Part of a small language model's weights.
Architecture: learned positions, untied embeddings.
Each number is 200 + 30 x the weight over its row's rms, rounded and kept within 0 to 999. Layers, rows and columns count from 0. The size before them is the row's rms in percent of the matrix's.

# layer 11 MLP down (transposed), 512x128, rms 0.102, rows 428-453, columns 0-63
099,180,200,164,238,221,226,168,209,206,215,212,157,173,157,209,214,209,187,193,184,181,175,225,215,187,210,230,233,177,176,227,283,191,224,201,235,202,224,242,228,190,174,208,190,122,157,146,211,151,184,179,219,209,197,223,157,203,206,216,175,209,234,234,281
095,146,190,191,237,220,169,216,177,177,162,249,187,204,165,191,247,222,186,197,238,192,200,210,150,213,227,241,145,143,199,190,194,158,183,197,188,179,196,235,179,213,200,189,206,162,191,246,226,202,198,143,197,245,237,139,166,182,193,179,185,204,218,177,193
102,241,223,209,183,123,228,133,192,243,181,214,225,232,207,231,225,212,264,172,179,228,235,229,180,194,208,221,190,178,206,183,211,170,231,184,193,211,159,197,164,186,190,200,229,227,210,205,170,195,172,188,166,164,208,217,209,258,186,153,209,200,194,144,200
100,198,220,208,206,203,127,183,166,142,183,187,177,179,183,217,200,201,191,215,215,238,213,242,270,229,218,248,193,200,190,229,190,215,191,194,252,195,203,194,222,224,203,197,175,223,176,202,232,206,186,214,210,181,226,208,174,143,220,222,168,226,235,135,209
104,206,203,206,197,219,150,192,201,138,202,220,185,199,195,159,180,221,281,254,194,239,237,181,172,213,213,184,192,202,219,203,211,163,215,195,200,284,162,207,181,187,227,184,224,230,214,215,203,226,207,200,208,224,250,215,267,208,187,199,177,173,183,213,209
095,211,185,195,157,177,194,230,193,226,219,199,264,243,182,177,252,187,150,231,204,204,205,160,166,163,202,185,222,156,243,209,214,224,218,218,180,248,233,223,161,152,202,251,178,202,166,206,203,218,191,212,183,154,231,193,200,233,187,159,202,163,242,257,176
103,215,218,245,258,243,215,241,257,215,226,207,130,221,179,190,180,249,149,176,181,131,207,188,216,245,187,165,191,212,248,164,193,205,179,141,141,192,141,237,177,143,183,203,212,209,192,231,216,188,157,197,188,189,233,211,200,187,158,191,221,162,218,179,234
107,183,152,189,189,196,215,185,212,189,211,210,170,228,210,139,193,197,192,233,226,188,147,187,204,193,202,197,201,206,180,206,205,223,175,196,233,205,189,237,206,177,221,194,251,220,206,192,210,172,276,158,190,196,171,216,205,212,192,202,218,195,202,177,243
101,239,180,239,177,124,166,161,230,215,270,147,192,181,232,197,184,221,176,175,212,182,197,247,223,186,171,238,194,235,212,209,216,196,223,214,210,167,223,158,222,241,207,232,216,195,170,182,181,198,188,188,153,185,149,201,141,222,188,188,217,260,219,161,201
105,214,218,164,268,250,228,181,205,201,220,198,203,178,220,214,186,167,187,233,167,177,213,198,142,180,179,198,223,221,233,225,188,239,214,193,228,183,200,230,246,222,202,176,189,226,233,137,242,198,285,177,198,236,175,204,211,169,194,206,215,175,214,236,159
110,132,203,185,158,175,151,186,197,209,242,198,196,215,229,213,192,183,215,251,180,228,166,199,214,221,218,163,208,198,246,204,184,197,168,191,192,227,227,232,188,212,216,187,175,251,212,232,198,193,216,194,254,212,206,212,148,180,242,160,110,205,241,205,196
109,168,209,267,163,221,203,160,207,241,201,259,208,207,277,217,181,215,176,238,208,230,191,155,246,169,132,247,215,186,199,207,177,235,178,220,226,213,176,167,216,179,283,201,235,187,230,179,199,219,202,213,175,208,236,174,224,242,197,187,194,203,187,198,187
095,190,185,284,157,231,185,160,212,203,182,191,193,200,222,194,198,206,200,204,243,239,182,201,223,215,222,203,220,215,194,232,245,191,227,188,218,219,174,200,216,192,155,156,124,176,210,234,214,188,226,173,188,179,236,245,231,197,171,238,153,189,218,167,184
096,218,208,173,218,195,247,109,208,251,193,215,195,200,240,161,201,210,200,216,166,215,159,182,249,182,208,191,132,246,238,166,213,160,179,164,201,200,211,222,121,207,234,234,168,191,217,233,191,241,194,229,204,192,217,242,196,201,216,195,247,170,202,276,221
089,172,231,178,199,226,193,170,226,214,244,180,213,217,206,185,237,158,191,189,256,171,224,217,219,218,184,189,175,214,208,230,251,191,198,221,194,203,125,175,151,204,182,198,244,158,177,176,185,249,221,192,229,201,153,213,131,158,148,165,165,182,153,211,198
119,214,206,179,188,174,184,173,233,209,202,174,259,240,202,160,163,256,156,179,212,252,178,159,175,197,182,209,199,235,208,166,183,152,189,213,183,249,204,197,191,178,201,206,227,218,226,200,299,237,181,190,184,135,231,177,165,226,190,184,208,198,197,232,225
097,220,191,194,212,168,189,221,182,240,181,149,233,240,194,235,206,191,193,219,147,243,271,170,159,179,224,180,193,157,232,211,245,228,183,254,162,202,191,161,222,231,217,230,222,234,183,205,166,232,213,223,214,140,140,152,213,193,213,140,171,168,232,184,164
095,170,193,201,186,190,162,163,174,220,210,238,238,161,205,228,205,219,250,193,226,208,201,178,213,224,198,157,247,204,167,210,179,188,161,200,178,170,156,228,215,209,194,222,222,187,223,210,223,228,170,230,166,210,187,182,160,221,148,177,202,190,205,207,188
094,205,202,232,178,180,224,197,217,180,203,186,213,221,213,174,239,220,214,231,211,222,269,216,186,120,212,185,205,191,231,250,207,185,200,194,231,208,189,145,202,198,145,214,217,275,182,201,172,177,184,196,168,163,194,207,215,191,249,222,224,260,211,229,183
104,236,150,224,189,159,188,197,178,235,200,244,182,263,177,178,227,196,225,170,174,275,167,147,226,227,180,188,256,232,181,197,217,205,201,174,205,195,152,209,195,227,180,152,178,211,219,184,211,228,212,218,251,160,250,221,252,219,213,170,144,243,183,208,169
099,220,178,218,226,219,264,136,215,231,194,223,189,157,208,186,201,161,164,219,223,168,198,182,187,154,149,169,186,251,187,184,226,237,202,172,184,196,189,223,174,176,249,205,223,188,203,179,216,202,220,203,236,172,201,175,200,303,251,255,190,218,217,247,225
098,213,189,175,168,178,192,275,201,224,217,210,135,240,157,217,198,206,182,226,209,180,162,183,218,197,193,235,221,220,222,217,191,187,193,243,202,201,193,218,197,196,205,207,186,230,245,174,132,247,193,178,189,208,131,170,239,186,187,219,183,231,171,211,141
092,203,198,255,198,203,172,163,232,183,173,169,229,162,176,196,224,200,221,171,215,264,199,302,200,165,222,192,212,171,187,210,173,145,214,207,227,210,152,214,199,209,148,223,218,254,225,184,173,238,260,209,187,189,236,182,170,152,182,181,209,212,185,204,220
106,215,203,264,229,227,201,148,181,229,227,166,214,232,191,211,167,189,205,165,200,234,207,146,209,195,206,224,168,142,189,200,190,194,193,223,214,164,197,214,231,212,184,194,172,213,175,224,200,180,182,201,137,191,181,226,183,166,191,146,211,208,213,156,211
106,238,205,137,166,234,217,254,182,134,197,216,232,160,179,245,249,188,192,162,204,191,155,241,181,159,185,231,182,171,159,224,221,171,207,220,205,204,235,198,181,151,198,155,238,205,202,203,144,167,207,198,218,217,145,229,238,194,157,193,218,159,235,190,227
100,122,204,266,171,196,203,252,187,212,232,222,231,232,168,185,195,201,244,181,172,199,189,243,229,217,244,253,199,172,172,198,217,200,199,170,207,169,131,171,143,219,239,202,200,185,177,235,144,164,182,226,194,223,201,219,170,203,195,194,181,237,215,174,213
# layer 11 MLP up, 512x128, rms 0.125, rows 429-453, columns 0-63
098,182,188,229,208,195,177,199,190,279,197,176,196,147,214,245,212,268,180,194,226,195,198,262,171,237,162,191,114,241,195,211,163,193,150,211,241,213,194,197,184,228,193,182,188,221,179,268,197,206,186,169,231,186,186,186,161,173,209,144,274,165,194,199,194
102,259,225,164,225,230,146,247,260,180,209,253,211,200,228,232,173,212,158,159,187,151,186,154,191,181,204,201,232,228,216,199,168,269,194,207,170,241,209,206,213,181,173,159,167,201,192,203,229,238,219,172,176,226,151,239,172,168,204,203,206,209,192,213,194
102,205,195,143,212,189,200,171,199,260,263,191,232,173,176,165,181,179,207,197,181,86,214,241,148,211,163,184,209,222,218,166,201,169,209,200,173,158,210,198,181,226,160,212,213,247,242,203,203,199,247,160,171,188,260,174,195,220,209,220,210,210,162,210,184
098,177,234,179,207,234,202,198,232,253,171,153,178,286,196,260,191,220,232,209,181,175,169,193,202,142,138,217,198,222,203,238,230,237,211,231,212,219,199,254,200,204,185,133,214,144,141,242,255,165,216,224,182,248,201,195,176,182,195,220,159,204,250,202,163
095,165,231,211,200,246,272,207,193,183,166,223,250,179,230,161,160,190,204,156,209,191,197,192,219,159,192,169,255,148,186,172,187,209,178,220,205,186,192,190,218,181,192,222,237,212,195,231,177,177,173,209,134,183,244,165,181,226,225,203,165,224,199,190,246
114,186,135,224,169,227,258,235,178,169,152,221,167,173,203,146,163,200,185,189,176,226,231,166,234,248,172,198,178,208,240,215,231,177,165,190,171,223,193,223,165,181,207,137,239,143,190,205,232,204,176,202,248,191,228,169,180,251,239,239,235,196,232,207,221
103,214,226,195,181,234,171,205,202,249,261,245,194,168,185,213,200,223,181,238,162,171,196,183,184,181,214,208,252,185,171,179,224,258,183,184,193,205,182,196,229,212,223,245,225,173,198,219,182,192,167,239,209,249,204,256,166,223,211,224,230,218,206,141,236
099,196,201,176,235,144,190,174,234,173,218,287,187,140,224,272,154,218,207,255,178,177,143,204,223,169,235,181,238,223,164,184,145,204,193,197,220,194,197,209,202,222,187,171,196,204,135,185,218,234,195,241,242,186,179,228,167,240,193,228,194,209,191,212,249
108,246,221,194,188,159,221,162,167,151,181,130,234,206,229,257,146,232,192,200,187,215,174,139,186,175,220,182,200,185,193,245,194,154,201,235,250,192,223,232,202,192,234,184,216,216,226,256,224,222,219,321,213,208,216,190,121,235,221,168,215,227,232,186,197
104,234,210,213,205,236,121,238,186,226,218,157,169,217,218,224,147,202,205,202,189,141,226,192,180,140,228,226,225,166,176,152,177,215,216,167,200,201,235,223,180,206,191,245,297,182,213,226,242,176,214,190,252,226,174,197,183,178,206,181,153,223,210,123,152
108,178,233,199,182,221,224,228,225,222,152,141,150,175,219,199,154,179,198,184,174,250,248,216,188,221,160,201,230,193,196,146,168,214,202,200,228,237,232,212,110,147,163,174,174,189,182,153,178,235,208,207,178,228,219,164,178,245,205,173,190,267,195,176,258
101,259,144,221,206,204,187,147,219,221,154,143,243,183,229,158,212,214,178,145,204,213,196,209,232,241,207,164,252,241,194,181,215,214,253,185,178,209,188,222,226,220,147,189,129,244,192,169,200,168,223,201,150,237,212,188,162,217,178,206,212,244,199,195,232
096,165,164,226,159,232,239,230,226,217,166,149,197,224,209,187,176,193,281,193,241,204,197,157,171,218,237,223,188,137,175,233,203,200,160,188,202,219,173,202,176,156,181,246,192,222,220,198,252,204,212,163,166,219,211,175,145,215,187,194,226,180,210,226,220
093,196,227,178,232,259,186,186,131,235,216,225,189,195,220,173,116,127,164,170,139,165,174,170,193,210,236,185,237,204,218,154,201,189,237,215,170,208,160,187,184,213,119,191,207,188,217,236,186,208,206,194,216,199,233,167,182,206,205,228,185,212,205,221,253
114,189,233,172,178,196,215,184,184,174,187,154,250,170,189,218,160,202,166,201,162,199,179,195,211,198,225,220,248,236,190,215,135,201,180,234,235,198,208,208,211,248,222,194,160,171,153,252,195,146,171,217,232,228,195,194,245,210,224,224,218,191,225,256,201
096,256,206,243,155,198,239,202,234,170,196,229,162,152,210,201,190,217,197,196,132,175,187,229,269,169,162,189,242,190,175,204,220,171,176,171,212,212,180,227,180,200,205,186,232,236,217,189,176,190,252,234,137,184,198,217,204,159,278,239,223,223,188,200,209
092,202,192,242,184,258,202,242,217,227,283,230,167,171,191,181,242,170,204,198,176,166,155,198,217,131,223,216,183,221,200,232,211,240,164,187,192,210,199,203,190,155,235,181,203,258,155,242,208,190,203,199,178,267,204,231,208,203,210,217,178,187,225,221,171
096,213,193,207,196,181,239,195,217,166,243,261,173,191,164,186,185,132,168,175,198,196,212,241,241,199,192,166,212,180,195,153,155,230,244,265,257,201,260,242,199,209,176,264,191,209,165,214,190,225,233,212,212,204,200,152,209,204,199,224,197,142,156,239,273
104,240,226,167,220,198,232,250,217,161,165,218,201,205,153,221,202,213,192,214,197,161,154,189,220,233,181,227,214,226,187,198,198,193,162,180,236,179,213,179,172,159,163,225,226,199,249,190,255,175,203,228,178,241,155,180,208,182,167,222,205,285,205,151,236
103,225,209,207,232,182,185,222,203,221,207,214,213,154,162,213,230,201,178,198,193,179,202,197,176,166,244,199,238,192,168,207,190,173,161,149,177,198,188,153,173,212,184,210,219,260,144,191,225,228,190,250,185,244,220,236,200,181,195,195,212,226,159,169,235
102,221,209,222,223,187,222,194,223,247,185,222,250,185,228,189,180,197,171,208,174,202,191,222,181,241,229,196,209,193,190,206,249,150,194,155,248,208,163,170,225,218,246,210,196,177,228,168,155,219,216,238,153,158,209,188,153,225,272,199,257,224,214,231,155
089,207,156,182,203,217,187,180,245,160,188,143,226,180,266,209,160,175,260,175,215,241,161,198,162,184,214,162,216,199,189,177,163,175,200,180,241,276,168,195,205,186,178,215,209,185,236,259,194,248,195,229,165,186,238,172,205,164,150,229,208,232,244,194,212
101,185,194,182,135,239,203,201,227,213,256,243,237,196,185,189,179,208,203,209,195,183,145,168,241,143,268,187,202,218,192,183,218,231,216,160,189,224,135,159,170,200,271,203,236,238,172,232,218,222,240,255,223,225,224,191,183,250,225,210,172,225,233,244,163
105,199,159,215,202,162,118,226,195,242,206,176,239,205,228,144,175,244,204,212,190,206,212,235,204,241,179,173,229,178,180,193,188,190,243,200,223,243,225,242,223,157,185,193,169,140,162,216,201,212,153,240,180,186,243,232,192,217,146,170,221,222,220,185,161
101,193,195,227,163,280,176,182,137,167,221,216,175,182,188,204,243,206,205,195,144,194,189,218,215,210,215,188,202,182,275,215,220,189,218,181,220,256,232,213,210,180,154,241,167,149,253,159,223,222,196,228,191,170,175,183,126,221,186,173,204,220,191,252,138